python train.py --num_hidden_layers=15 --hidden_size=128 --intermediate_size=512 --norm_place="pre" --qk_norm=false --attn_scale=0.177 --tie_word_embeddings=true --decay_fraction=1.0 --max_seq_len=256 --doc_mask=true
Each number is 128 + 24 x the weight over its row's rms, rounded and kept within 0 to 255. Layers, rows and columns count from 0. Numbers have three digits each. The size before them is the row's rms in percent of the matrix's.

# layer 10 MLP down, 128x512, rms 0.185, rows 26-80, columns 0-255
104:138132118140164153179112159124080148132129137132102154139097125166160111141100108117132155138108112177102175143101139149170105132126109148144146119137111116096124133137136175167098111096118149111124103150153153134144065110121103123117119114125154127161121111120103145111137129158137137109107137130129098113113134126129066113139179123108117176146127117146140138140090078113132110143105099132112101151118156136097144179115141135120103145142111148171125126117149109123097131127100130132136139123163119124106155123169147153146116143122133125104131088175088119123145119144119142146090140141162162118201142139142151122148116167109114113142119105142122168139102129152114107158108114156114128134156112137146141150154136135118150086101106101095140160146110143124097097158123137
098:152128161107083141175168113150164125137135095142097133121126129139159155138127141121135113110139097154121185123140131151107098083123159139102156139116180128115130114142091157122111142126191141139141101132133140112127089119147162111130082138126155144078127131114094105117115109149127127153128146154152141101099138085138156103104105138169132132075182174122097130136123130151117131108127125175134137135125122141106168136143144138138164154116122132096113122138094115144098126085184136153100160137144118188105112123136120147128139145101128088126095097139100170150159111114144130085075145106138125131104150132135124182121160117124147125152124115088099145127164122148146137117139140109133126131126135142113101149089127148112068099138109155114104105129167127122158111104123168
101:131110141128106098105121143111099119166112104153140088128119135126102116083114159156127101099095088139170169132145122131130102105158120141135118135104106108135109173175106160137146108121131112118145113129143130114124115126111121146160156133134143138169135084122146114167106121141088158106150177117130108132100127148104088115134116134171195130121173151107152150139114119137099133113108169112116123109120127128152126068117148150139187106103142111165129159092139104121090133164119112150124146130134101106162152166135156160160123137139116136140144152126092124152116109137111131188160089139151140098084137150106172135119141118151125096153093139152144153119119115137111160126129152112114165114136110156132126124106081135154133091101110166161118131127162125112131092161158132
100:126121114137110126106149152152118167113121119103096105119085138097113142141128109093168117095090153141124122108079092121101100121096080154127123182161140122083130153092114112129117110139121110153128172149136093143081125140122142135157168098173094097114149142135147113113123134162157053114110126100131128141126116134126118163098124150123129180089139124143131158137128097144112132178109129135096135109119158090160138118086157130135124156129108117102134117095151145160100154139113096152120106132105129120133134110148103135139125133133144216118158144203141134119191189140115135118131105122134121135147125077129128141129096111128127146104115087139126117115125129152159127096153120087096122138077134120165099125118101121119115142114114099132135151138135110112122109101164147
099:173158106148132100105156084138174086131117079144097119102112137098108127141112113116125148129118147176153140068125105142120135118121111120140136084138087123104089136130126129163112128114135121151149148134137096133118161142152117140146140111122078148121151125138104120142096124120116106162136116151114110100138121115126113147116122100114142117134170147147114143130114098166099132132146121093114108120121161161162121129146113113125126129143119186087095145111154135103154134083106144135106118126153130124171118160130116125132113132130121169124132140148154131136117101108161183160105117076179116122133120104123111144137128132158084097114141135110075101115106103114159133132130093101170154139118114124161099120075157117125121123132130125147154106131141167086083068112093144
100:122122151106146147134088165140099147154086120101150141124124138090111132109146177127098119117121155132182106136094174099130152129119124125146085170079168142087113135136124154116146145161136192111127122114106185129104095129173156127137109147126093072125113109148189150150074150133088178128153137149119123121126133150130115135112119113131145123129138164136086138126131111129160080109110103168123136160159101138153136104189122084105076130113126120115168114120137125127082135145144124134112142153134105171150134097081156123146163132152118152105205107107102127159123126082130143082096149132143166133133125110109121140156119111094115124117125133198178100117161131118131189146143135170161143151141157126122117101136138148145126125095128159138149105157181149122137165098111120
098:115147143173117105081113117109112126110125156164140133136134144157100104151095144131112132069073127137185140117152152137105152141134117135103133113113143160150117121106148131122108124121194138131132169113088126129142131117111132143114134155129087162099119145140124113127148137137092112135114104135137081152103129118129160122115125121130187146108100082129153113154140117133142133110127112146113115108138106154117122133132162086099109110125146074134146149128128131132091129167127112110113129112095145146132170116122180119124108150140106140089104130106158094136116133109175073156113146165120156127087090111143134097156127157154117083091139120184142092120103129079140138150130098115127088121154153126096091114156125118133095127127086130116134143113122136109169136133119115
096:089121105160122133113128119156094107107068125114159083050131107156119156160117092129176183127155129149134131164144133121124112116121126093148096140131119123131143128144157161097138147121185119123128177116157139131102162143093143129126139099148123105143064144125128110114105137106091117159119134174131123173103119101129114146121173107122191106098071122141140105083102115132118167161157136077110104128141111101127133122116136159132133081154132096123154123154091126141119106136142145123134130145119122140137120153140100120137152177084124118123142121101078158091144106142128102159128133116104134111098110150132171123136114140140157157123149120145139108138135132131118174125140143109119118129131141128155161085136097085122132140164125099113163103085082084131110117162140138
106:133089149115149140149154126156118147100120134142098138087132117102159124084119137145113162095119135148120113106147139110158060184123121125107150114121144169136148129152112167139134134116076100125159086152115104155097130140156116125125118108107161152115168185128102130135092131116140124158110116091137164111148177112130100148140111047147112130085160157144135108127083119117116134101095095197093147138131140142178148075111123091110144147126130159150117128091129126145177117114091092113094115141146153101125125129090139085114129138141143129086123127107127151114113149083147124145095136120105110140092122136114134102163153150155099112115123135130143129125156071155117135120126132100162121122128125133139106137133116141137181094148121071127101121120096120140097142185106116
104:149169138089154136090136121132111136123134119129147149142168124121127108103124094140123154159154102141120127118148090128121088137180112086115146108115152144104127128104117151142125126176139123153095105138084110164124130126150113123140150106118158132144152092094154144111148136162118179114110146104120140154112120078127138107144087123128121150107104137112127103124135132133116104146140110077115113151159170153140139117119142170130146112134103163172150139118102112101150133110112131173138163101174116140117083126087077133133122110128165144101122091092118106107152120151159156181108121138157161110106100100120125089092118177148123118170131128121087146109113107135095126094132159154141109182141113153095141126095140155119102124119101143108098150109123143120107144106114141
096:131156153163079130121158141138136165114146148100147090140123139113103153154083105144078083139120142162143168135110138158162151135119112091125135087085171110141110124119124124130118142115107131151146164136134154127151103101154173110153109115159116138171117092134104142114120111158124188143151120163102125138175096160147050164136125107139095136077097107135088117130128149156146091170130100098113107117168066091139112135117100115109104111124187115097127120179104156166121102129133133125091161126153125086120135087143115151166099128149137144144154147130144100138111156095116114133137106125157140111106097122143133135090143136133134139153138142147153116120156121109152121144102146162147135127096133154162124127119103131109131100094095152158149062136144114134144083148119162
105:154146124166096137127152104110088102147133148125062116155115150102112122104125108138112102114125157192147114125121106113146135122091121113107140155130141160149078119107118136141142144179137142148124139166123130182059178138143104103140119098104107130110132084155099112163138078134148117104104126052119112100065156165073161114115129105111162144111119117160121122140156121172137147102160129097086147146149146125153128113153089113119112144158111138121113118103095129129150143177119143147115131103174110181092175107117098112116130117129098139133132145158164112126157154104126132114107148117072169101142116122133117163090096127169143136121142125133066146149129124102131147138153144153129152125120124134144104102147172115125141165122151149162136094132103145192130130128157104
097:141128133126131150095095109089121132135106113129127128132130126137161173139154112055145115137108159150076143150099136133109103138137152112137123123131104124147153158129091143162126103095106165120128140110105106153132105156123163087179162109133122148109128154149158105198138100132142109106142148065112146115168115063091172158138110133115116120116128120149079101121084137111142139098092116131123204150146115156123118129099145158090116108133127091114136129111109106145131176127153171121081133140153117148128120116113120133108112132109114125117139144083093117087127113131149121113185121078139139150163136154119125114161153107147139170171132176102155154134123101165096087134111122137160162191119093137169102109099164115099123094092105111115132126138151139140082142179071073
098:084130125161110144082100116107134156137149138147133133102129127155130152146128086100146139123179115141092130123097156153117158113169089136105156104105153110148160143139136084148105130137127135154126150181095112123126133100079113105161109141119087076098166110147124127133119148102151104160121162135102147132133140124106165121157136116098139091112101136096147127136142188149104112140116163130094177175105148159131112137096143152141118116084166139120128097116104137113108124156146136118146124093125080108125131172119111130140166078150130153105130128123111144132111129090108126122168085081134097164161134122144124120106127157118128159097170113137161085111135099147083116125118135139142116135122106154141097137110146098121063119140129169138107155101164142103144112080189136
095:073129162129168122087119142128132180164102158116122114139123167149096122137133116165139155164128132093150132123124149166100146121150146121142130123128107117096101158092122146121125158161140136118123125126159116103149113136118121131188122129143117183134148127099119128174135115144118073110112138169104107136110121150167132139180116140103100129126080094143115141136101114174111115127125123122151137112127061131108133116162146121143131141112125109172136125140131092147101113125116094092107145146121166138160145173135079134139145123116165171160076100138145111114125187146117124128131099073139132131144129120110144120173123167173141131112100116165068145133172164147112160148111125144157125117104113081131138092117147110083118124110112159183133116124127137106124114103093153
098:084103151148112126108135130136092125086144177122146149154156105151127111131157136141126130135145135125124126146140063098061116142127140191149121111108105091187159126126114140120139098163115115123109097125111110089074107173118110168170172121103119167119155148104122083148109144118168170098176144103126095128133104154096108145103144128142124145123125104103125166115108115145119116098087123157148108125142113104149102125149156152135110124117105155127131115101167110115125141123130053130152110122123146145122135138100145145117108116151174143115144139135104121141139134139143154104159094141101133143175144130127149130115092139119145133107146145112173135141127146129145130158143119143156139156121092128100167114183146129112181105143122125113118140127156126127080110171141171
106:095077157140135124133157148147134118129114112115086179124122113116139096146113154144097074144088134119111169130150160105106109164103105130139121157153161155137154119142142109129102129147121125140112090163101146077097134106134147127105108121132138129124119120116097120123164109146183123128139087133172108091124159090138163118139125117129102143145164120123116135158105139152112111143120154135125111117146103152132147173151096128139140135108140162131116175167110118142124084108096108087160133151124103138093100176176098151109114087109134150133104115125136119126150161141148121081153124151155128095145149148130153092093134139081096131136146140103097135129131170130125097159165131161121146120136131112118133109120118163118148145133090128136151112149136112134108128192128135
100:172100138124150150071132077115131125117169075115125118118140137088157117133136138189103124137120146159118154102147129166148130107167113150156139126165145146130140108104119128118139121082148131098122100128139121154107125146158149155137133092185152146128125155121110174127149085114143098090108090143170107133104169182141173146114124105087159090124157138112139126140162149123132106142133114080137124126127157111134120109113149103099117144127136096183152156170111122143119114150135114129137152116125152156127115148124186114133141148098126095174099159134124138113135116144150124098083117169145153091152129145157129143119085114138139138125139118094149113127152180111148104107158141146107120159106112114178127137149155089135121133107147108158108141111144103123153124119122109
095:127139143102157067163109149150086143119128119147121115118168100165163123137140105129094113145097129180115153141120140133120151163096135113120150090114112117136148090134086151127139131120099127137116123118144132162169081152150125152147124151133118156124146152098097127105139152129144071098099106162115093112093109175152144116093132115151152155119121106125174157126113143083116107114109119147137164164124156053122163163097130104152137115111163162135115117171155063133132096140121115140147135148123103117103112124137108146128106151112149145098126138121077121123108112095100151116139139112136126103136127127107148114122113162142168156157141096105114115160148136121103118127095179143117135157106127125070140113160133137117135095111128150131146122108122153078141105080141140
104:123096172102122159164165135151103145127097140153139136108125096125151169132114075129098093173124131156093137119161115157123094124125100105135139148127138129135130097132139148081112152143121148109145087067148139122117058121142057090156144139151140135141100147130100116170128120174155119136150123125128130106101126200116077131131122109118131139114130105115116137111150153096180140111125160102090129064122158154113136125177124113169124115135140132127101120093133128095104079183134151128103175142086129111168153160154165112111114128085102124115121128154089125132110128111129169143100133118159076094091091096139151101136132147164149092115118134105138149136140117138102125165179121126047086112122133120143112110148097140112095117132099162131101107150130151130110096124128150
100:139098142129095130118070112128152144161107106163135156115178128092130122160138146109106139099119141134165153133171112129134145118137146157112125090121121125139106130141149114083121176090118096153120161136120101117140127114093118133158120145115166127112142127168181138105108132123119187149125169141145137117137132133135152141089167105105150143134137088116102120152139147150140122167128153111142157118180145112082117096127148121137136141162106131138140181157141154174115160122096150114131128151100125157127130163065128170126173160139084110155131100116118132108145143159141166122129108156098108109153123080157128115122131138155113120126083088169126100154151128160117139102139124090103123173111131132131103124135134080077135132132105082100124138111158119127111126136127134
101:111169136146125108182136156125136145121130093092136123127129102147132158121112092138103113118119169146090157155111097103115059124097125090114148155049118117094053174136167106103148111160122146143161126100138142124080106110108117138145113129132151123149156129102142147115131123115104104124109137152138138129106091113147111120125110143113139157132127143150142159129090152115086138177137129160093098120178118119172078124096134109125146130152111114139128109118130107117089137145119130159137132159118094144079131132156086078099121114104112181137176108105127154119114131137143147120143150122143201118127137113175155125129131095122169132134148074091117096155144125132142116076135120156137097184119120153151156161129093127126150153112100109117126095130127095125126076124137142
097:101116154137130153131113125139132128145131070119156137106106155119142158127114189112100145117091081126114141148120123105178099149162098143103093102129078107105144117122113127122111080124157151169098125132122128151166118112108179154197077098119120133138097122144107136114137143151061148143126119133132124126120110141171118107100129120096158130108153129097115115128138131151173149126129116113146129145144132114131121118095151107148179128102133173122114121158136127110095125140085115123126109110156131148164144092105118111105117118087170145144152132137075126110101133133148114117139154109160137116115097095155129176135167153165127129107129109096087153158140126191109129079097168152099132140144142085085108122126066156113157155125142114148130123146162134110120125123175130
099:112121174127102118072144119126113085143139139089134152118126131149142147125148131132135141106153113144143078154142094109178111133115113136125119115159116098163135134104089128102102125124141116140148124082065156138128149100152094145172094112161130109140134163132122102124122137118124124140144148092194141125114133175104093093160128119113123110137149162128112113109147162108135115116153137120182122143108144117100107115106103179108137140138127155099105111147110158120136176106162145139116117126139137104119113121153125162139161131114131136127120149111161183111122157141114123126113140130120135162113139099184100129169130148121141127181116127104144142086104110114141126131129128118084106131139154145096107147158137156122147068150164154116109120144119129111146146061146119
103:113185132153173156131113112117131144086118116085112149109130151120115136155123089153129143142079138127117129169103143126101141102135107134189072143160154142117100108133135184120080138104128104141129164072160182123153134110135134116070150124092188104097159143109134123118133154166140160150095098146125138141134111145141171102129112162142126140130129178147088108131120188149137086124149139133112140094167117092091149158170094103130048122152123141145140109137133135155140207098131156130135131107120161137116145077151143126112127154147115136125142123155166154149172127137163127125126124155135167153158158145122117128109096093092124141166104100107096177127143170106152126160089124169113156106148148114109125091092116107139144118140165104126151121098150102093117122111155144
097:077115197097132100133175116098083156124101115142132127155139141096104130117176058137117112120132129110140141145144108138128125159160137112161117157097124141100103155084128158106128150094138135124155168104098116164113087092134164145149086145107125080110125091131116126187187134150183150134130134112128107162129110138088121158109093136132129152101084115098107156097134136127130104124130131131132111147135148149141130134141096127145138117136085127175161091105079147158141104121072149099141118119075090145115107141151148136129144142125122105126097137110166138090102108111124131156126144137126156125094094174116183121091125118150151163123146113111111138208115107132147137111124159139105070146144132108128179131139084141122174122147164133108132139113143120172135106130147155
106:125103130132146157157157099098112067127124086133119125120132129143145104148115111135113144109123128156168120142130127152124161135083156153142132108131073163166112147126119142059124143151112122127114147143134106142175122127106137137128143165089142151145145158164113184109099173127087107134135065118128167103099116112105108089146133132103135104107091077130116109106123138113127169150110167171081157120103157142135121104148164148147120149124152135103141138192129135155139114151090140157099144134106118153105135114122115115105148107170104139138137157109166097096122142116166179134153156080139155118104096117122118099118157105155086115142109138111133137119146124149165127133138116093134128168092131122103174122133147143166104128152132114150121141128108140105141103093112142
096:168146209080112093149127149153136133120138146119131130125159159115153133143135191081136128111134126122133133122138157103096094121146128128139180106136145144150147102114135180141105115140049153123129108173162159114136151151139103104164142131131101117117126131113142116150142095150163110123117100130106096122116143105088116160102126111100110142108156102167159115114134165171156128135061186137120135123159166120117097129114140115113129115101152107118154123161150151139090129162127153120064153118107144108139158109143094074130141147140113149122139118088128147159091070156158132088171108121157109120148138116109110059101142113093133079130137102123169086132132099135082121131106160108132144171141128139116163108144123101113109138109123133143121139082142153150156143149146155
095:129107126100156086093149157114074151140111105132126163110115142153154125145140132138117128159160125103114115088137124127095123109137119129126129143160069095143137157145119172173104112091097162180135136116112151116111136140161120161147122108127116149112150129129129142139149096126128142131110173124193111081116117132164128120127129087185095116120147116116152100139150167140132119178128158162108152162139112057126121118090179144146086136175138145111097137079111098115160094137079123107107123102089147152102108136127144118191105068127148103111140105120108148109082184152114140130126128099138074126122121123119152175096108109148132138136160130151145083120142112179128154159128113135083160153146104155133127152112128084097142148135121095162114109126137138130107115119130079
105:124098142104146094154098096165161145130093122116145143135148126062113151142142120120140154108146126088104087134128162104146115201163122100124086137106113133083102121158138132102145122161138065120150135107150171134158166129144110108113141151139137087150107134132160133097116092135126097116136116141112146129118153135090080097146137137132111145121150091145121126125129161149163091110103159122177131092132140118110120160095152138116133158131148109123106114141136100122130101116091133119120111167147159112091132115120105095140139113082111140108141159101112103136115157090099140130113149138126102115151085133119120102147119204121166149138139111159103156110105139171144148172117129098154135156130113100118153125119142119095143097145140130087102107111130121175146113171120109
096:141104141160126138101121136106154150129142079131130106114164115120109174111127128151147139196120093165147135139131126142128138145119160142109142121103156089143182146131113115104112102123154131150159155161103099157128173172111120109147147099174140129143137148113118132120142103167119155138210144149119120094119131113127121093151056103137175117087131121157107101103118108119114099132089103132091128141139123142127164106108119091114087138166095133105118111100175089144109116140134135097159132151132112135139108145120136095127165092130103179101113130160096084109139131098134140083158076138154138099099125138092113118139112140133117089125123111138152137095136107108157142115160156118160078176128135150141185126138137116141145164126131109109152144095127131097151144135144147
097:152114109162146123161137140152154131106134133153115142129146133153120113173123088113132120157153107123153090148105126139116091104099116152092142101121173158137106157113134112135139126154125143114151095144097140125145131122140102146123136114141106111172117095129111114122101125138127112107102118147160135159132113145126108168145094159088159127149154147077088135127131115094109143137135131127116084084122134107084130136138107135133122146123102174128126131123131113129110152105087093121113150094133111067111094129113101092126108097139158096150113106155118094151107118108121104114129119167141165131185117171126103139094129119133090115099108148125080141147162158158088138103137090112090114123155136135140138104144086151140173126116068154149123124148113136118124121106137149
098:146108115146128159137132124149112097141086102141156124103131121171126131085134134128167113106141143131106131164151150113100095158149129127146100130161135119087120142152114108084135135131155152095124143155130169139109150139120143086103083078096110116137099140154107133137136125110151138132152132120127103127161106137140124086137136092154120139148094133141136146100172138130126148123142166149144108159057088093122152133102159117139125127083187116083106150136172141118106102179153154104125106185164136117144112185141187097123159144120145123158149117097103141155112107114135145101110094147107141130123168146126129182152080162114150095161172144133101147114137155098130128136122127139133116163146094106165143149124124123157188115131106146110154130127139115092148115108132163
098:094122128102082103109126148091160092173133157095096098132135117150135098123186120124160130121104141156160151136149140089120164131127122162164156158171142128095119162127114127090130164131139110135121127145121173133131143157105136105134107144123120131118134130104196116110109182132125112101129136132141150135136103116155109114124106143181095114112119137187142178106096090112117098150101090177188082157111128132090109130159078133108171125134102144117161109120100128125133171077134133118179082158137144161112132152129107147164135137159160128156126131124120155147112147136127135115154116151125112122154124071098107139106133166122143140109110147117122096090145140141143138157071163129141133136119127119150084133130153118136146154113105107133074125118133155139151114103111145
099:194097097145119153133116116066131152108103148110124158150075133102138138122115144135133114115131112135154122129119128159098131127147080147125141112109134162125098124096094169139110152108161158132104154134108146134141138137127158165120159139137159119111146142123132128167091130085125113091143155153125107116118132102104158139138199127113148118127106109154143125139115139122086133117144133160126110100149143133133135097104109097070117177160080103113156067135132152108132091136092092111184133114101074125161128142137145122076148046122154062157128124123132156134151126077100119116132086113159157142095144119135146143120118126122143128117149114142116105132124163153156131135129132170151082135118096126117131128134141103118131175151124155168132095157093152133090103164137102
096:143135156140116111117165163097144111158110143160087143153101113123126127151082127146093105128154107082116121136096161152132126155162147118136130150172121123120067109131087106123169163113130126113127118176146101128118118181149108144133129174077146142125143130116147102139143084139090127152155121155118118129137143096151124149105101140150127140104119128079144116158137074130142086129108099093124134106130110133096123137141114165135156116112149096140132139122140117120128164134171148189136141129142132138105122123127112146154156095145126085109138148115136128132160128183151131105145118141126109161131130111114109080162101121121155184123110138140095102157149099078115133121152123157157133079125164152138112159125171134106100124128141121115147181157139136099145136161129095
098:154109146085104171127157175106158138135130107129109179109124159146182140096140111148087118120123123136111143143118143158144118159122089134141167124174126116096149121140136131155142086158124097124154104127129154113165120093097147132120123160086118097128125165114119166112111125108123121130162135131134167144128114109171098168089150149123140136125148101105143100147146105152157128136148128123150118137111076140143151085135075110129126117150143133111128130106081134123169160121122152113101101122090162132104123131131097153140096102148147115121089144133167123149168133115165084139141170123106146146121095139106139161121119132090116148118144185135134124110147125127085094120132160142113116117138138140139130139135150144132119066153133094116147139099140065159186105176137140
096:148146127095128144167140153139137150116127150121085115152115109100143107145080137117144108092133163107124116137114144156098091143164149136129122133143113161083137128134145100135199128136083132122111135128098132126083126142101155143123167115098117114148141123135129166144119136150124091115127133060153084168087144173148100094115151107131123159159162132142142145131133148102129106130089135137152080190140111165121130132135120113145119158131162097123178145147125123174123136172171149117125174132132114152148148109123105112145096123081115179106153173135065127191132148128129166130099141106119087093139149137097133125105141143122129121137113151135108146087165110131147108118115072126172143138143121125125153115158102170118170172127168091100139125119140144149138113116109133
097:104154127138114151114111149111100135147149139110133131115157127135138168165125137164117155149127102142089128140119171132159147121119097121162154145145166100138115066150130113154133176106080120135125158123097067124137105153140106145089125097134149147154152140168140133146102101171112143086123151196122120114094151163100198160084124121155141131144113110111148104134116139107157105152120084209139082160153140146099133179145120141106109155152108157159072119153102103116125137118119122117131097114122125122112145124118108125103123151140176123128107125110116120149120123151058108112156106164139102096153114185136129126130152118126095104136116137113129120114133135072123105142098138139124131136089164128141132133127148182101159160134126098160122085131141108097112183129145124
098:152138145129080146124118167102137132127133130099117103138109114141119125128104111148159105109142139118099110146118124106123145124163109097147110098164114062159117088119134131190118110131129102094117130171125129120080125149147160122135159136151102126151138154084140173091095139163108114093134126123149160113098104122141152108113148129114133078123130143126140141126113137094179112099076138146151193124085114118080148165140106093124158138158081103131106130123176117091125114146153143157127095120148178145111138115143164140133127179137116084153100149102093120121075106113106135118096148122112110138146112115159144116161145133115082153137119094115111206145183104093107130182189135119091100118099121123119096093140143164092098162100165137091146118130103116139102112113136118
105:176088129141107118129118124109148149117166105106124076144115084133136129143158120151134150110157123108125154145154135126133102098094132120162109151154120176178118147129119165147144161127171130112138142083123105171089145138148152128121111106152134152121089131077119094110123143086102132136101144091102131113147182161133144133184129155133137125115135147153115129118173106139104114097113131184108156125111160114162116139132164106135090138125149144144123156146083141133106128105164118108125117120115174159147129158156128125076129150137109106157115133141144145157123112128167142101119131162137097176166145135130104099105126138129144145117132146089146146162137116137135144090093140139139129140144166113152103120131123141138122102102130147140093116135122125128134143158120122
096:160104141110115123128134088131140117103122135167126151134134153131153107128173097126138155134122159163126114115127118128114122173129143138162185177100127122133148110161076105142153099159167136121131099138115122108126139146129090118141142097127113099132169162093140184122093134156108128127130108109134148114133122137126156062084074096113116098130103094129136127120155113137146149160144171119115180122127116114102116098103094118137170111131141078147153129139095125100108166082164125102081158115125118145057161108142132090084149134131147114103120150172120149150099150122161134143166123082160098149096142114141097177132160113110140121176125123154129123127118149120146122124122150127117103153091127162132128139111145137133130139119103156124158133094152100126182083174176117
100:121101123098160146108117105136139078180126161160138083164113114140171121108148107127148162113136136123127119144145135150133112120144148136130200164074121139147117137097150172095140108158109175061153164153152135146147135083138123150086165172134119159125132139103127087148126152136123159156134163070134155112113128142109131077174139140129138091103125127121141086134128135125125147079116098126111144095073131122138122130136115113149117103103141125136147124125109139120054050129155135115109106078113134116120138108114160122133140113137144152080140137142110171116176135116124152122153114154104132104144126125152157166133154096114149112104142180160150130145152078148102135134130134137109118118124106149179120137141103129122111099138144147132143140101086101145162109165184114
096:123128112139153126146094129094139114123133105129116106175088109161128140123125163141127133106159171135156125128116143167108116142115111125147109146130125145156106084108125124140133094147179126148174132124134161095090127143124147134138141125137163169116132052164107112124119178125121112127142151142146135134153094139108145120133124126123135106105113146142123141125125174127137170175139155076113137091148150114128135142106187119138126119144141096184139148129157096127171096156125123143131152108135148140116084173130085115137094140145155128128101122156108106108162154151168126099149145138140094148154102138110082048120166141127124143139102139114095115188110155153153108096093123140106134146138141122159107102070103089125094111125128073145140127133070125104125157119164099
097:115155083113144055168136151091121102110099126130150164162128162113173124101105135192096107099091148154133099177160168118134134140149146102133168140135135119115078130122139170112143130111133154129113128109143143141115098122141146119117118117130144168178122131165104139146093109148147127114123158166176147136152071103166120106151139152093142131108126136126114153146119120099105076131122095135100139143153116112145147075125096135114105151174116175149139152084106096109146062148088145156152087121109100156148146147120159149159107132147154069126128134124125108097145130098143146093119103128089140147095151140130122083115101124141125145139147105103126154106111112119093152105109132145111132138193076093070143143096147126118135105133102103084070126119097180124117123079130125
100:145143136146146094113109135148127067090103116117144121133091142114152147116065117117147132121204121118152134126130152129142102134077160134098140136125080098158115130133107111177133103129092109118099124129112119111181132123130131139096072111128123128120116133112104113115117142119143145124114142091162126106094094096170085155140111140079126107162114139092094138135168116136123115148120146118169138135113112099122105089128180112094124140142121183115103123166113100190126097146142130121127137148128091102109111125114148148159108133124097122105117157131107123146156136177186128142079130128137144153168126186151122112139101118103122151169138119121145174149130109161152144148158105143127146096117166117145114141144139144097158098153098085130149142112149140133120139061121104
102:137093113118123163115110142168171117141147125124090112121128128140109152125111146084173132133136122111148155149113145137142157136130113133150125148111113131105119102095131092100101151137099117084065130142120128143110080142112113131096115136134140126140107162145181162112152147148163146113140133133165158133151119140101116119165141123090093110132086149107164081126113146127092134134163174147121122120148129117135127138145086118118111085095117140079169148149149112157170139142122148105131133142097105104132170110123166145105100119148113099096136167082100147123179159106103109142103175137123085132159149145089132134087146107154116134132136130126127139107095137139111128114183130150114137144120145117138137133105129148108122087142169124144096124134117107117096133100119097
099:124084131139132119175170136102105179138110106172144139081117110082110151120117105142148111103122155119128163138129138151153109125129125141137164117101127143112136115126144115133102098128151076118100092144144159116112133143149114117119129111152146115107123099122143128145110147061094105143138135127155109136116144112143118114140139111123138074126156082117138136090127162129176165111127163152114146139127118093144106099140171134101113107096147093106148141150206128096096142135098150132124116100112151141152146132114121121105124164137093166165133175138105131111117104100133153149131135180095139120094145092087122112123112145109156098161150085124150087115151105116162133118102176125137142102128101108136113153122138161128111152148148057084143115131137080155132106162143126
101:115190136135093148124106122114085140094159160128139156165155120146101110130131156099144067161115149113186163102102108079128117064101130194129127081156128148147120121136155141134179101093135144125139074108093101139113167096118133118148164090125157098118122105120118112140152142106141160144116163104081147133127154113119150136120103112158142148117120121123110095112173103120107113164109187109152116125109143116107117090124122133134200178116144137121126120134130113158157137180147133114135151101134105144084125134118139108125133096125167136141182103086170133185170173107118114119143074141111115140117136125149137085120126161119115144162091162129105137141119088099142121143089157115147115142133111155115124109182103127112111092120112136103134106150125117172123134132137110
101:122110147157143121147119134112109125084119174147118129124157122119160158140140143124112116119141154139092136103154129157147080134136110116066086150156155118133117128116155158157126141097119117120128116157152109125128097105149151127106117158115141108138150132140114131137160107100157170166130126133128126165105174146152082123101108103093135143106156108121142107133163131135112175107145130085133128184115091122168130163127112148155131132163166126099137161090161112140124136135128135165122099105118123143113136126120124109141112121103126111133149113136135125117134122141172117077129132173153145103120121122081124113121136115097082125130099132143110118121135130186131122085134152115133136122152128151174087119139135074149147118087132116110146137170141091112145123095149088
095:149148146140110117140157138129152117122123143142120128152089089135149130148131113135121195139125138102159132105128149171167177134153157130167094115105085125131115113130113133126142133127136125155127099151135125165187162150142126094122159163129142115138153106110120126103106166132111120115185112114122106131111114113134103118146142110118107181141141165145143109108173104131133065110139095094127184135060181138108156155118106167118090103103168117121117147127174089092101133148079113118128116080116136130120122139160137121139112124101151071168152140152127138153091130101159087123138146163147118126139099143154174137052142130119152137137097105114122128123112149088126147150099103142130092105134130144108147072131118148118077162113148110131113099123103088135121130156129135
097:093146118130111098097163078124156170119163153110128109176115159140154103154111144140136081125149153124119123113131130148137100088114112112122123092105129156157090097116108108127121139131156079117110115158160130156106118137134143152103137145113132122146119114181149086119153118114097179100113152111090167146097113124092087141118124157095151135163109104183109130134153140103165141126106164111103126100118103104140138132150120130079137107159130090109155182166181140096112127138138143120132116125152139180168144133110127179125105132087111094152152145133125090104165111125155117159158125161118145123163143069131134100095145114116080138174135127138106148166172121123134084121136132116106091172126128133111136106167141109174170153103123119120157145076087135100140123090130108
099:121098159117152088148145132167096154131116122135092142116087094135118110125134100120134114182154105149118142146129108086068096161135155136149133100108133136145117084164156122133125143102097137112090152143125187092134132117147135105141139129088137161124132152148097122179154137168144121116169137112132165156134116152159118108088141099121136170131146159127080147138116096108123124142094130125131132176148137136127072121168169169087113146169141153135107140120128108103116116108124121157130123105156121142167126142159158080160133143120108114109080109138143096146107115134153078109104137106131156150117139122093134106145086122136168138156126150123154122133105085154155141129118141100149109122108125089155096163118115117145120115140133085117148110117165114113140116152103125
098:159129204106117090117176159068093136105115130105141087092137081082154156138156118074192146119125129099120079144149141128150093124087153116152111121133153110097131111118092140131123147114093138130132094117143127152090129117134147092143118100190072120148152144119153126154142120140080153114128151150078123145132105108151167130147127128142137128111137148099139121110099127164121143163163153150077098128138110127130113139139136179152104091165130125097131094153134124104132148121148148114173137161072112141139144131140081118100137168120115133157128108158106139153126164155138113115133075142138136126126153133130151179120122127124141177085131163122135101138138110167118122115098146165093126108117094149133143102135112119143089168121119116128109108115109150105131127154160116
100:128118106135132101156106113158131093106123098119095125113136112139115123120097116170165133117153141128125177119126134091115188084113133144122078118155111155136128118108102167138100090159101119130106095161201161107128127123150154130138097079150155186133122083119161110126112116093124071123126087087133077118127117169103115137097117132075171169079138105122114139117166114156131128168121112123127097163133130126106144102119120132149168109131101122096185160132116098121111107149102107181174161132124133111141088147161124118144153127127166101145104151146100105160121159089139100146153077137135112145112123134150157146137130130136121107147191127130103089104121155115161115132134167127129126151116145125116093110111156129159125149103122108131103090144096107132105130110208157